{
  "d_mlp": 192,
  "norm_eps": 1e-05,
  "rope_base": 500000.0,
  "qk_norm": false,
  "attn_scale": 0.125,
  "init": "trunc",
  "grad_clip": 2.0,
  "warmup_steps": 200,
  "schedule": "wsd",
  "batch_tokens": [16384, 32768, 65536],
  "train_tokens": 145000000,
  "dataset": "wikipedia_en"
}
Each number is 128 + 32 x the weight over its row's rms, rounded and kept within 0 to 255. Layers, rows and columns count from 0. Numbers have three digits each. The size before them is the row's rms in percent of the matrix's.

# layer 4 MLP gate, 192x64, rms 0.204, rows 3-74, columns 0-63
090:219082098085132121105128130095118139099121180134077071116138091133139142116165122087169165123151150190146139143076084181117203103159102169109148093128138104179152134108145110136118118146142077
095:132111150180163163075070160148096137128116119136129114086113071109109113099134141102163087077130140125100172153139152145122158160130091112120109159106103182049165075163104093115082111211127141
108:187098085168069182139130184133191126099152149139136132076166109097145120114111156124136153139156167154160126079105109127047118113140164145183138142195140146183161132125111168083127099144153125
098:168096124104129141142104107144135159113068198131164127134096121121078169175131117063131095081138128129102154081101122146196133057098094156185121111181125132125154136138094086091102149148084177
103:193118076118079122101128149156121114098097148083135068137138161139098080143090134136131107095111111184056077079115110091105126161080137091142085139123177186202160104139142132145144116118119108
084:201070132154175149158113176123148129129113117145125047177105126160129113180099079096207150140090142130152137141098121142171109114167125133176146156146108144116093113098140089089153193147092145
117:109079136058161139122138093164137084108099136098132205115128109162169108108119162115108063122136064181114110122123077137161104128164085152088147138138146131096164096198171113087093160129094140
113:153129101118146127167093165215133130060082149108149176092138190082140094141083142137136137132110085110114071072075084173091111146118134170159096128158139115087147068149126115121149117133155123
113:114152164135125141133098107135131137115160133133143153074146131123072089116169109117134055122091080100147054109092160135163169158097117057153106159101123113074149089101145066164139106162195109
100:155128126119167105064112115085175170067081140126128080122095151111113150090121156146121114096175129145172122093127158090120120175103096098166081094087141026151130077147131125167150128132158160
091:122065123162163132088160149196119091090083167131164145110141123104074112113209140140120082059095106161124116135165100134116193120076118119179132139102135138134184126157113107182139159121111127
098:165108088123115142133150099186146072067088119080131159166114115083150163168179106098144157110137123144087141072155116133177116153165041116136164127140125157186120133120157073147131117126066129
112:132111141147168086151082136083133164093138153148083165119098145153101132169128097068174133106164154086105149152112041144118125165109171110163101101187117138066105121165158076150142137118087081
096:133140176172120137107163124103151096115070189078177189085155154100157150191090155146145158161149177119097122153085167129146155143100123116129102211085116156111147128102126129085142154169098132
085:113092120148134133135121140108135059064090184118120147136106128140136102149137176148158196163103133081073138205132153076087185171113130105067107094107168125147102135148126113104067124153123109
093:115106137087120189181189160124165123078109120107095080116096121137078138111126047098126137203129146122126138113155151120137120151176095130087171179151158125117078120142115164181103142191103119
104:083096106117188132126143153153103168134073143127128162121081106074148110135094088111130148123180099138094182131177100146108080106106148098145099142160169101028152175154129107166127148157091167
101:107143172155101170173129181141150142155123149091143053081156109116161127185100062082116172130119127082099148127152113102173135135140138165097143083145051124116158112077123120150156141172108180
098:168111136149086131128128113115122152109133123139118148120128140132214096135123080117105096076155086104088076130110094085070141085143116128101162134080131105144107028119084119195151090108134074
087:122122145100075178128136146205110116101149147172113057155141114116151160147164195190155102144147176117088112157156090119149147076161110116132085097135122101093124157148144106103174178169166160
105:173107095129122061123153171118097098158119129169148096184110089086107082079119122120202090078169130147159122102164114101127132123108114114105125137146085157146138181134074139151126172214144101
107:073154134118074157089093156147131127172186117091132184092115148151131135085078141078099111102142093093137151160113127091124143143099133084188083169121132178165131150129071116188185153116154117
102:162136084137149123121101123159152074142161135154106157100207162139120178121083116096148055123170083109111097126069118167130156155161103107153104136092141168103080100148079078130127104146185086
097:150102139124151136127146183168165076116117134164139105120162090132177109111146096124118089128148125185095153141140177125188128143100208093146145137144050106048168138127087181139086148107111143
100:118103147116145142135115109079071164149055163122167098122175109155120157109151129081181137129099132088100118101197118166142209110126068122064090086104152092127127146167110091116097126161124120
106:154122134161123112120143153069106101062138130049177109100158126056130140156077124176134116137141145094132112064085101097154121133168163112176127118151122154113092099118076144153138110206169145
100:087169076171116140100161153127162088170157159113199089130118100106140155110070142155113097098142120131136146128116124156153111105115148063090108150165093093107155178158096093119165124168038153
089:113114074115118152164168131143184135127163171061127116142176082112122158094113125169088133101075157101120176134149121102098086157123131060100129137197169114176184149128124103104129070141113086
104:185111098114101157142135090105195150102097184101141136122139135142131126087133113166194124160073089140123141146171151080117094164108060163146189101192141117139096092157146078141114092138103098
089:106152146117162124164082118131093217136114158177096075142177138098187106051075119121114126114118101119114125150199092162113137098151149136076076100189125146122115113149145138121093091103127126
114:147126147120087161106169119174094133095105135052079141134185118136107142171129150108095112081120142138161058127188082102155138083117161079120063121124113104178123094114140134177106097185148124
103:071162117089150127118126124133051117130088147078150103102152138166087144165173119143173191112109103092098114111120099109090118143104161132070118159141107066182133115096099136125093134166055178
088:189157133140136127176132141151098124099147132096123123194206125162145125113138104114216123101108098104141130090135156153213175150096130162105117164133122152114170066114144134145092170186135109
110:135037111154156133119164120083126143092092160185075085171078127096074139075128125113203136142106125152136149049146137129129142158158113085107135124148148122140125101107137156138181151069133110
098:083118113114125077188113114163184114100164106119146108136111160130166096182171142127202145093118125157148155081160129146078163163144108115118110144134056099113173145169125121115102118219100143
095:149154171091118086151093142110081105123114137115127091163114124157164104167172148146143147130117119108110153085124101104082225145060164085117173086103084096128153074121132106187158092159135161
093:145160091130054141102122121113117124195152126128167171149116117114097215103158128141100108172189083142124134123082110122141097178165155197166127097136077110092118096108117125070166153120138107
111:071142140153167171086169132161149123147122187190172083173050137148170123083173117092131104127123113117123119151130131131115133135099108110129144113228069134109099118070115108145135104169120134
103:087144108131097168180097164147127099157082151124165071089113117066121196152121078132074143137165079119128184115109135155110124116135128085149092082123146126120117142075096203134133128080094164
100:134187124099126158161138100075157177087123097128115172128150144184136093116088104112056084135168135131135129091082152128156102183159147096126155167141109160090109108107101118149203098080097178
103:154117147159135156114140102154182133097106176117098151141089145125046204144121141098122094131208181194145175090132124147125160128119128085156116136155161095177142141166156125084117121133187140
079:153139123114127178157121153084177111135104127113121167212168143149125148136089125159130164135132132133127186091073117099129084159124127135135083123191123195122168152122116140083154055114046121
109:170090098182171128166111071118169118142065146123189135196119131113189119135107167147148104139100126085166077110103146145097154161099130081143089110138203159167151148128134145082158112150125125
114:135188057089170109127143187177128157171115088091155137146173149146188147106182106139145116145109117144051116077129104168146105157151125105131148104172123132109106165122130091061112142103085145
074:172111126108113152176061116061101097150088126108113132122097095143124083110112165075137147105174137073158154138110100063065103206128146122169114080105146164086133124113105144137147141160167098
102:151103164049140107094147148088075113121138151141135116131095097091143115236185089135195108119129109129177133144116165126152139092127091108164084164106127104155172146102131152095176128159104147
105:157127133130176107162126170191125178137181095147170134117138142165142202133170130127134144131083166160099063107099168095128146066087115148085123119168145105148121124119100130100109114165107218
093:108146134152142139123153131105059153102157103129160126133146186153133066055075115132128135182101151139115071159103147170155164160174099088128165154149133131105128095145146147092053128196105090
095:155150161083129124183108185124152138129107117169126112077096083143098116131133106151113200040077112155120069141104125105077133124165114092140104148099101132143137094079116068119080116173137097
111:108116089132153131186118126147120086084126171163127136124148102152134150164143122114214089175157172097190091080118147153139185145141153118136137119087087105087120114154158118192133147135104043
098:111059160185104115132149123152113131083093169156147114114152110087118180119135164123145107148140150177097070165158106073136207205144110105105137110080181092141132100110106181153138146122131122
104:128114141177093082162080130129105131098139103140100139177126102110108099210066149135138160168118163150069133136121135107183213094156111116124112150128140152180153147085176181128177107151130107
097:139144168068139106124109080107133116131156156157141138105116092127157136151103066041165103124142096131092187170101150146086198185102089187118146130131084139160092125094138131101135119145120066
103:135179116106082093118115176144076117135145171108131092092175100103128132100164189127147148123154116144103103101129186173069189129098037142164087129104167143131159115103106123099093123176098117
108:128118075114193112149153134101143032105096138159119114104120158063120123149124151151093213150140139144124151114163165106149163088122070106052115154108162104163150102094151102142133114112091149
094:164105134150091158055116146212166106100125118185148091123132108102143164102127087141105052142155113151059069137115162088171115121083147081103121170127119136116132139180172142114158126109112133
100:144150169117102041114116107160098151147067094122076106137088147120117111113152135136157148176158136142116188072066074121180178129172089109096103112141111152143124070106146112151101151118081148
118:182108149109140183149160140151167080123145095139050122119123155116151142120151071106116151156109107114111095128135143085057120131138141084077153072143084156142138146101173218150124153070136122
105:098127106128096121150158139098086112091128093120193110122165041074159099153115111139140101121146193237135132115172159126152131101140104097145138126115113148168094109110141130117090164142165068
087:139080136101109101094154087183178144137084117112139096154111130093113152109138054098125154157096159111215104150137151106118091138148141150092101112193158136176146095101118133156157161121044153
098:123109076131128126143133123108090104091164188085141126127071081100168047139154098125108133100124148120121151152144117108131132100069096083164090136111109048121066157135136130161103180155146063
103:150149114125141083155160120150112148087121152140158121156078133087173095106069114190153134127128176129135113116108148182185160169168161063117023132145140177097123135101134146127091097128120165
092:121133089060148148149123163172117183185167116118085126144144161118189086106146135083128175154123110083113145098149108119066105076119093146130058111109111131076112132089102099159160165085089135
108:133082098125152116181156173136127146148117150112092125161113137124060141162134123065157141130150148172121083169129071136076157150154145166146182083214140148090189157115159087150138139148163145
091:115113122101097156154073104129176114070151203131153079072127193115152126096136138088174136130090099119102085108108176109162123105106123140173107122199115129107075155115131148169174088153113161
095:079115140127134168104137183148103116148142159070133153155117150131119193154139111138190195162134146166094125219090096129119142177099094112124093143147131118129112060114126174072106151115127080
111:170072112125125139155155165134086105121185132196130154164138086151148136078105154125184060152117144168164096162076129108130133117139139135159133157101083098155088115121138144126128171106193050
093:186090118124113201203132103062158114160130140099147120053105172107110063100127143114144161109152099116127135121132157147082145114162077145129134142126110141105108094198111098099163132142193128
105:096103126191167124178119250136118117110096132175133159083122151161093136119189159101130117058142117140111141086134117193128163122161141119115155167113112115175129094170101135103114142112100134
100:112172143143126133093136224157144113119143108116133162124108120214173113119077142095065123106141164129133181171141188129139166127134150089120099105182134150075134118112119150168100122115095061
090:116075106152152150116133156149099141136159157155169121129073131114139136091131133145173043112118117080157177077157162149091055184144153107123127125140114138118177172141087167041099138107127124
081:178119105130107144172131106184168101111091106112136089137082074148150126176124149083140104124154109166074140121152105105081103104113100132196151159111153197172161146114068060135182130123137127
# layer 4 MLP up, 192x64, rms 0.188, rows 3-73, columns 0-63
106:070115149173058144122079112120129158126098074142168173116162137106139111172136103175093147112109122080129126161127155124124154095156107086167103155148119148098130118067090080152130020144123141
099:132108137152144164195112128116077094166153164184080160092132105140175104114192143175142141114105090147077177171087043123144071137140187130127109144112132152126124108142089123133106157122088103
118:103140125136070148149084151133164131118135136133105117072141131077140038130131138138113133182091157179194139206138181143117162101196136135167139178118097153130110160138110138139074152084131122
106:137110129129125116163123084131121146052065193170095161154112107144126121155102117131131136135072111101102181178173177183163102152150135068203110118099093125118133187119114123141118091115172116
124:151106152131118142132099120217139135082121164157074092162098152131138152131128091156191112139187069155120093167129170101179116114146130084164156156155115105091148094160114155119153063085163100
080:119156133141136124127100165143175205104162096059109170121174139123147117111090100128104155162175087136103107117107114110153198103096102141148069144140143106112173140133117175146054095100195106
111:135139127056058082136144157146091105111143090075196131124172120098158117172149129132139133195137157134163144139107104142120169164122098155134141111128079096142124139146137150167188167183200096
112:109061122186118104118106141094099101139078140120098157111129098123097153094130130194161150136157106155144195153149105048137153149116200144100194162145117138182116174097129157172126115158135135
102:112073165147177113075088184160128129077061116111180159055127116110141124186145177134116134123155144159101152142096128077135141125089109151102151159101096075164117096171142105096135114175096120
103:171090203085127179118124126148092084087115131149157079094167104117130152108142105144084101147157106122121113093117182131172135148077128096156127140094090191104193078162144097149118107102074100
098:124087106140133146129119143102147161145116142122170104122085160164095068144137080129138097071109156165103113151107098139124088179024152118153098153108124183171176180129086109132176154105159091
099:137090154086183116121135085101105135059101102118173129113090094122163137146158120151098083126162111094143147062120073152136079155091153160132175110127177199192136143149123119084164166130157120
109:134089164123103144124172161067145162107168103129138180060108179117077147130153152162195106094141126109145110177080147139110108199129133100137214112108124115119121090148145121151164133173154154
105:205138130165124150165070121059119153139176108168123132134140151159121133173069193086178102132099096129143076104099113136067104151123148086123157170141116158140131129107087148121175158078153130
076:118124137139105128120092150140168160171071106138173153155100157152129146074111125137188131108099089175169113103077136140113111092082159105131060129148134170128167135193151137122235136143098137
094:116124091149118088123144075125139112097205179158117137130145108072175154166145113160110128140130126170113161192060135096133189097112149178112106150118157109092057074126169126123110130074124126
096:125141152118118157131179146166109115181189058095186104133139086078151092099044113131162099145148094155120158139140133167173101102136140120165108102131145088148153104145115175113108161157123204
094:109167109112105094126158130181152127121130145159102070055126075106088087165162125119150159208100152124086157093122111106083149152157111173101163099123087112133103113161085087150142141200151111
093:073158138075066139152130138106098166151149105117130157162122108123174105186173075186067092125183111150110130117143159126148154113155155169162190152161195131074131120111137133173107144139105111
091:119100149116147158141141114063094166146134176061174137067097082101118132152168087112106167091112145159144109137089106146085116117061089123093105137127168128161151055124126169101125068169139133
089:090125085103131133168140167084165122144125146151165050147143088158103167125140154136170129064182166083137147101091115126190134130117095115116119141169051124125131123115053128120137139140112053
104:099092149125130129145117137155140128117134170109105120108095145118090179127169142132085175158119156135075163047104120142146104074161039123105044174115127088123115100108123122180140078136161165
103:155122057125146166128176149153144075129161177126145096145114134193204148112160107116116142099131160141128106115111189163149112114166135130085112128128150098097225149122114156084127085104089172
085:144068090148138092140106133163146187094177120118129095147089129103096142198157122190103158134059182079133134091164093112111096109151105137137120165149135088189109096177117103101137173111141156
098:081122141101122119155116179105205158096143110123163066158099168210141141118156102139079119046140066157154073169116139099094158152096151122152103110139146101132090128147142139160159109138101130
109:043138163175150137119084137100123100109116079125170109138153072092137119136153130184124063090127128154120124122099113084170116164141151103145134056146144132147113139133051160170127063079135140
096:086213072133092164108170180137166133135136129077154165157179128099077136123092139100073097107176101144152123131111137136144168122121100098085140150160123114123103199108063108150173135136108099
102:159172177097129179145103148128082057160152138129130178160120139121209088130157151143140146155139169163110138099078140128182100200077114085185095125153116116088145142102090129135136140090126134
104:063103117096138099152092140133146057140123132199099134198161098101175128206120138087111155100187126145133124093096130088097117060133125133166113133109107147120187161087152128142149143127118161
084:147161145152184189102082177153109146145116061103085108169134116201125155158188093074101129122159165129183132139125129100122106161154167123190112090132083160145124109143125093120134116157112179
117:091093146197153139082120167091142169158109130154147130095218101156107142087101089166112138150080163102090123140150053131089167133156176120105172140121115093166084163135149150098132112120101101
097:136180071153099119156134079157109151154146137124085140087109135112082081061139146086133090092184124135092112124101134110107155160063078180115132118112148130057121111106115183083118132107069111
084:197134099139137153144136083104081118082119166127124127157156162123150146075122074110171117141128104082155173064164135191172131173144154157106160128090131156062130066100161153130109171134156143
112:089094141121200181105184145147133129129151154162072102112101097125086158079128166126164099171128142142182193074134141128153127111124130115069141081115174104147163100135137190153149139072120104
085:146073122124143116131118168129140102156066098098131150149126139113108117077151119077089173139136086150059094128141135071124129114122145109092077207098181104167194149110148090096143132079174121
088:113103124121108073093067195102111090082157140090114168123140139140187120124129155154171098111125127128112097085148144105106196101041152114126160108079088110105099102132115128166153065124176125
106:158133126067054145125091106153137093149099145192135111122132070101156127098152187115097064150161128149151101107143144121156082112129120106150165108101107137193109057144106100094101182088137161
100:146183139080117170112193102170079121123168099141132143171096143137174183129185097061135122134181149133164100138111087144117099124186105147153181124161090116084119118052125130124121111126147153
101:121108152149117156153125166186152124116126143128094077130159159109099165175081105104098127120154128152108143183128214096138183159077159070089116089155158087152138110092179164124177101091106138
098:143132166140187178139143160133138163088092119154143111098176106180105093142072094075136094126152137133094133131132164144104167124060135169153161151126129087133141103052108148089094109159172057
107:096132116086100131133067168131142142124077134186158103125105129129103141121140139152194174157120112126171163180147164110109110120135173068137167172152113137090165133192186118099137178101056149
080:121128118174176086157112097109109084167127150157118159178056167123181083153102159194156152138134159152096144188128142128174106162153127165156103132133072068159126147073138153119164093134119124
125:110111082143126185173132102208153162098151129099129075167083143137132114076117147055075098138138131155084093108181112151095160128107079124100160137159126108109211156118118131131126111085132110
108:096104112154157150131123141089151135189152097150130126054137130182133147200096110131075130182137104129141158152149155125075100080157181137080138133078096127134132190083147061115099115141095146
071:121125118163068190141090152166113104173128099089123117107160128147129150154128137134050081103119076088108081199108155127095121051143176096110162122138154112093147131172145114100097107142184130
116:167100140131112113168068207131124125100112118158149139228168107129162143115125135139148134122128056106130157104071092110120110121089147073174163107156100146168093152102134074176126143098115105
105:132133103169114135069124149131105088147159147153107124108142129095111153112138163116173120157183063135030119153107101105143112141100090114200098139129098126085176184092118116070080118094141090
091:115131140107157157113156092133094145097160169127126174125108167071146106096130108135105149167107089132102202127116155130182140198165152098158153163086155178086116170127122057128088168133068108
097:143203148118128121125126156131161106118125105138214107091145079141131149169052112190092160050130112100123125119102131131105122116144069106102101124132073122109117128061154092119060134142137123
101:124121162041115115141118154145089126083156118116076163159094114145162114087175145162121096114108077172106093103109114116085096104106112148172168107122123100094167102094189178123139046156148133
107:129097102101154153111177094197117114043120137175130134138186155132146153129174100114091052134079115164159079139148129141146147107113093114067173162160136092130115109136145147146185091123087132
102:091150147115089055171090152126139098100126122128175142166150135127086141159157161158131180201198169133069180128085138126102139147163123127141138070145107108136115172101133147058105121105157112
114:095146100166111149085093112126133070125106074111105117126043137146163138144107161114136107159108121163166136151159112148069115086140107136081188113145161160149197175143090102149073096067118130
117:098112079190081147108130163127123083177087096186183078084108173112117111114143141114125098113173143107143136124099119142084142106101084105135165134168071124109154150128126087110159043122085092
107:126143114142108122115171141115213139160157138118162151089041094155171097061132120114089124112116132155175088178099143113147114110151128067107160132113126161157071139096135135135038147127117149
090:153207154120146086117155123123123165122139152086122135096102146191137107127072110116177140148138135147189106142118040195072101101156109098088129122137087081140146148168163146107136070141109131
094:173150163144149135065132135148147160121132098164078099125127114138083075153121118137170137181104099126092113093110127107112203117127093168086096141127157146123101054057146205144127078139122101
117:096122137143052181165133143149157088157151121148124113119165132151135138097123060111141106109164138136124097184171121144094133156127116097128135093147135154152132134087088123154135146033188034
098:097075094153173151151128166179149142063156097126145088173135120155078096095072173117161130118121196091084144139146097165116154102110081136067147146137164142175113098144077129123127148163158154
092:165159109171116155105121153129038108115152108109147158089137141133118119094115208165103072148106072112035149107083099121171178110089150163169115122131139118107096168138125096148118126132145096
101:099147193120143152137121159093215122143054140165090111154155136198134146093138160144154143113106102158099062166123092143086130155128189145114132100119173158188133099155115095115126128109117172
108:127121131124159134141113096141154129141126122148181141123099123119154154113093108130174128099138121163172122141138132134160131183251158108125139071132167211063149168096148102171115115061131150
094:140152159151140113130126084133093100083060064168186114110129082158130172117121086140145128136138165092088183144138150141161154205178145127137169127153169157164119088166108159060138111146125101
126:147183122152159121120162130166149147126154092101095185139132144153084162113087192105174073129184120140159130143080161107071150131077094137106125148174162113102126140146104217072104140135106138
099:191137153087118144096102116148184144113151145109179154123131170088144146174131070097144089104126094096192150115117088122157109137083098124164187114150135153089130170099157149171177178113098186
097:145140193116101099128114101154133138091122132093148137063142146100127200123135088138124112132216085166136141103057120109128133151056125145179166133139156196084097116111097162095140136114087117
107:117106131092191137140077134133167095094117122114166133153142177108090101099116145132151178135129142120114132138202164190114079163093094081095120136151193142215158180148134110104091122154134105
098:185203109115089164147128101082138169120144102060174158148150123136091124125119161109078120100135121158191174167127167102118196122091104086111155136118127133131084069165086127137147116107171107
105:096129118171162144067146111098213156170065134124109120130142171130171124135097101138042121148174185097170158066108161124146152148120123123143120143137118081140076094145118088110161120168117109
100:158101124086133092186171142184137085119115133056125154150156175140137108126155159163154219185091144182100143122122173166170171081114102169104101126110143125129105119123153139129149166176141137
086:105108088099125117110143122147112082134187146119077157129115066129135176121140135115087137122146140142135120053172206076126106145083081116106201136122139199166139095101161182100147150107128134
# layer 4 MLP down (transposed), 192x64, rms 0.168, rows 3-73, columns 0-63
093:103168152169179080155158134142145141150132093142148114094133135141137099095159096107136060161120121074103131142168123096102062177082110159118132086123092138123158139160088135105181222180116152
101:095192095155134116128117177132129162102128087129174130125109104160118125098121133061159170075122088123104186168086131175119104140067134113129136209080114122118145095138144089097078058143141112
117:115140161195156120121166114086082111146146099120147101192144118188141153099110142170116130117135109094090141103107116117143093164006138165092166173071129067126124106095143130153139128135120127
105:140094164142140108112186144113100125179182083140116119114082153147120112059156140166134158144160176151183143083125069111051114132117109186089148128115103152086124135129154086155064105098118107
122:174135098121160108093160120051100118130148078109135180099127068115131106114084187111059140136119194116146180072127106175107109150142154187078141117129134123145138171126142144138126176134082155
081:173126113174160097120105065082072139129104124196064157118144097117134128158096127136144061144143143115139127135106137068071127135131133044107144103132127150133125085078063125082168116127095130
106:178137114109063184088099126112096175119084125157110132130101127079087174126185116085149144122120137122110139155117144155110134059139068088105145094176134214145085133111122152092119121129081168
105:156130129059170145154143137144152178098121141143123125111153122139177103147150132092096162119052114140102052092103130209112126094170101126122091106192107106092136087161142082114140159098085166
107:120103139147113107113159116151158132159115144081107144198128132092177183174073135164136106186141178152127153173206157150077149066140143130113125119151164174188119155087132145142148162097126153
104:099179067130127106140185123117166162125172127098096140113175147134144125144076087157172097107121189140123143126146108127089109095139167171091177100151155054118074129126116103168187186146137143
088:132168120104117137132121136138087103129125096153113105159144115151131181072082161099156176165172120056180171116103164104097158126114073139127161142094107081094109086146158142086084046133108170
098:106096093134081142160123094172140053110121169106064118141136200186158156125157105111155173177121129156136148140217120120137135165159071162128124100122135125169102116110180105131079098121115128
104:152104141091125153107088121144174157156126073135155110170116119114119110139137125152124154167136079132155181109162132111133148177164166195129124037149092142150147175104091175067061095166144112
107:072132157142184088125170154183154163098136152115160132132104159133150135067176090207075193164113149115124212140125156107190141119122138144135144108134125139135131091091132129142167099171134108
085:199112162105108083133074104114130184142097184098173117142143113172108093099112089175135159098153123160114128102148115142110136109125180161185114107114089100131171085128135076157107181180120187
094:151098174056132152063144140075080133146119085134151133166101131082076124091106086136165111098153116142098137171147166098104098116178141145121151128159094116135082071190089167121132163154150168
097:112165119136186099100056111137120153146096150160100131131042139103178114103108107199110183126165148118118117161160198110186128128164113118076150109164153109109098129181141154125138113118145079
095:084117097125162085126197121191180121137105176182114106128077160142122156172157138123128153148117151139106184146115171154124127134076118121077161136163149100058131161122164170204148107152144123
097:108130146208128122136124130157131154117144115134106133109149139120202115148147104055058162131117133142177125152135099103116167120145119125179177167094119032093076113177134147169127102082159122
088:110144114147162115068084088113118157107129116125096141131159170155149136115120087151099100149184157148107150163138121103075138088196095138081158084111105127164138111141135146158111242150164180
090:149196134152115113154132152076127084148100078141120113208157182093104108138123133068126130092162109113176138105155122142154136144108164109098133189088122105118111181174081197144104088167125110
102:188075161145160128175133144111057117151063155149133121097136144111125104161169139120090149139121129123129148119132164160144171108120118182059140112129125070101114116178178110072122177118085197
100:130138093117139159156079084158118086090145153184183130102116096091103153143188072166123142128156128122184155152165153133162081131057136101087138111158135138059127184160083163126140157147131143
083:050122117132098144122145112117157127168113133074092129089097119138109224123088111107142214160151145150120094106105109146106176154156145122133127118195110128089093167085122163133171122136063132
098:103057107147144190137148139126142173102154150072166170122181105173133131113160060141079137126137048135090118099119128186151165159172145130102125116160112091153136106141162140127066149154095149
116:186153094092124111081185076170126138140165137116095093153087156122160154117118150082085206104134156106136138098139154176129141112156119123122128196063169134118168170154160145081104126111157088
094:143144094117140067145147077174114116152097091183097102148127120150153127167107091147126138082136131175160136115174161133102154104067102112099137093110158165080188148126070178127152063188110127
098:137088075116185121123120095133155104106095102135146082055159082098120177150136131187129136087134139107098096135119095156091152150214092079064136096128158127088116130167131154138136155161074119
106:111071150193143145116124114128102132097183129132112136122177160128139114088118077134134043144110098102110125078105077129129152138171110124059085137171161108125127144097106110114147229133089104
087:088137230137122159144139130071116112132136062149158153159175091123108106110121118141121171141137159127141058150169143156074121142090144096142094142118146216137106099091107136171147086152097114
118:129174132044060110174137085178132095112116159079092131164094174121209119166121141133156143116166102199157116111121139127115097137103113122172095109106142160126176117103122117180167148120154146
103:088168173187115081113125122063106144091154125111115066144102124125139133098134115121162137107155118132139116138154107104107104218138200099096120149009154099125120115118100130156159117124108137
091:150150114140148147142149133128105136180180143122130062175140130160120132120154097087127173094150174140150125121163135186210129141037123176092158176085190123102121121116147127116084132119135072
106:140140081157032135109133140175111114137167111113181131153131166126130122168110132108094182092161104141138140157140104131175127163107130122140118181092116130078096137145121097106083013149134089
093:136158119126169088082047151126146165142063169138141143080091114208106145110112139164092152147169115109065080105128139101166178109131133117125128052177186165132146112115136141118135132121129139
091:121073084166140131095160150147143122123140126122123068122176105158182109147116157133075175148112120168148090128141170152162061166127101157101097136040156097109116170150132167159142137086127059
098:145139060050092123133158093149143114171083138171161147120163113133155153136143160147114115158151123106077081101142114108150108130141157086139213121116155179161086078169112089126090191118137158
105:100209136141079134092214097149091157078135130158186086113124152145153130129146186117110145146113120131177121139106124119129100140056126142114129133127164098080120065078158180149141100105168125
099:116137128120111156102105145150114117138143120116075166150098175189104112079103211113151176169133153136156083178135181141139116101065085189129164185115081103143139097119158095114146083126157113
095:140165119173106147134125114145134133148189124136182140028161148098138137110167139137116080189115100150082121188140120167162103143073116126168134124106106127103154114145201113153093187121163087
102:124039126141159166111140058156116132127110090064154142119084134152144131117115104132075135104131174103133084133122082175155136147123154179093118098105144070096133139114088058170106114120182169
080:186103137188113174088075120060182164117137081137137131185158123115123142173110121140165103106087067096109172078118158118104127130099115177114121206162098123113122159116101105161114133107135159
115:138107097155111084117081148070105140138138105095139191101133121154108161104150115143217205157142121133189140136070112163158121166146152131151119094134153131154078141109128190057150135163128132
114:163172087093152126150102180119125101226094101141134119144162145138128131148167061128101140182095141175063070108133133153137093081102142095128098117150093116109104152094128111087147163163120178
076:127174102136070118155157136123123140135192106116119170088170054149082148129081152137088195102126178098138153124122144113115156181133134160080169114120128141146113120143150096082133026101129129
118:113030124127170123120148066124116098135123146129145089064106124112130061141162125102164156142119122159139167132154131140147124111198125134099105117161129093061118141120110183150079169185172169
099:132176085083154166169146080127137134095138120124111150162114127129133176118108074113097110131098176169202087159140191151125177130148135119057134098074153146157077098138167180119173137131112156
095:118180144138128138126167083129088176162156140115186138135122151100074071104149126183101179174092112133096145194110155150192173134088049123135140173137141141113114146168150145129089104119093121
102:130102118067115127135132157126136117163111146088112155128135110081099156168143134089107147133115115168144115139129070139137089141079170133174161126137141093134167095168110121098112000124151085
099:181071147156090095106162121152129153091104134131128124087158125123118016117126124149136129104148093155143112142142153181068107146187078135081135163153168128122112105138141163189150148103116190
100:136190107130115111151123131067163128187146155101169101120103140105111097111071133145096167116176104101068167087141114145163054126078124134174126101092083176119147146160114101126081151163168092
104:154108092113124133097107109142193129135172122125142104090102094159121116125090178141119167124097139206135138105127092085126127152073141139122173131084169119109148090161113167178189098231143114
120:116125154125117152071091110111093053076148093089108127102101131133189124133109123091152172103125129096175111178157093125060131098182134131119135159166156162077179189144149126115108098089104165
115:144104158085150110149160105144122170117131086116110158162184110129166158143133143067110117140126102128126067132165111122156089147119196113106191109092126112130107150134135171123112255099135168
107:130124084060191135118135129117098097154086153154079098135133131084110110180106138094084197192121178101101123095157123127130150111136139140123104189129218110138139122159113116099170097142079117
086:134073125170137123094109107152123154065187114103083122087172123190110093140141152187125081114117078099118149137133165117094147193157105178188105090128152111112096086150165096179141140136160127
091:129099123183093109076093090158142123196147131112087073184103116139097175112124102138088089118190107122179137171148142105096123162042080115139147167079104168106141150100127129129139103135098129
114:110115112137104147157204119147135124103126144081115107131100169138162187090112139145109152129145164123137108151107137133107152123000089147149143114081148125119177106166079125157105103053162146
099:174147168110100115114124119159141113146093165109149077104123168167108124167123034104063163119119055128090085136176116149087134108157130148123107107135151106094131170097140102171120124195122069
093:119116085095149065117085123112118115102137168141134149162149091034142181108155030124125102122136099142126092158121181080134141145158106108097099100153121125093175127120091117090115177145130183
095:089139127134098139138110101066142074063080127163130145155135183114109175082101141131151124103102068120083111124088098101121153119214149136091095115109096167110171163130097082087105145176110135
110:123113076158103117142161115117075154156161129191061093165092112119120153134131149160095136188145128106153132118097163099139081140025130091125122145094135104109110140196067161081120116131144108
090:083102158119137107146115126159113116115069091126107180107089169129112134092174137129145120109173143118047162118111180120120120151133145085171140104207175171113111089154102142107180176103070092
123:161127128090070137118113129098115127141145125132159167110180125109158136167148073124089188086087118128077080107130073112181177135202157107126092099097086117170128169120145120098197118096148109
101:107087079100121151157168118138074114106167105131144109115127117112122114110107182069107174156105158136099114187101170166154142124178148130139126097090111086123094082078108177137039066135125098
093:128211141165157161077113109138176180161124105108145127181156114140114114139089168156101144118175132068150144089158081125129109193106078154143131147087196107134171101149143110105124105102113078
112:137108166158073135098056096137138101121133138133081114101100103114133178067083142116115082103093086150118173146134116127140125108148124124174127188141097134045141149074072160155193146153113141
113:193134102119125132174191134139097131162144111075163123111134119092128105167121174140134243092143119103144119135103171145116154130221085131190132133134152079129113134119150147111148098088140146
110:137136126167127146216119183122077109082192146176175127135136117177057176135171179104192117120114093153101138123150142121171147150139115137122164096105148165122175141107148124162086143122147094
104:200110103128139124129119075130128106126098164122158103119089163076110156154183120182162135159101120175088087118102110128112090098204091116106149181155157102182116147093150128097097168143076171
091:136133090136089108116159168159111173088188151186128072126114105097136116148099112142173143131138085124126099159082110121068069101176156077142102130132105134140076071118153186070111111089144159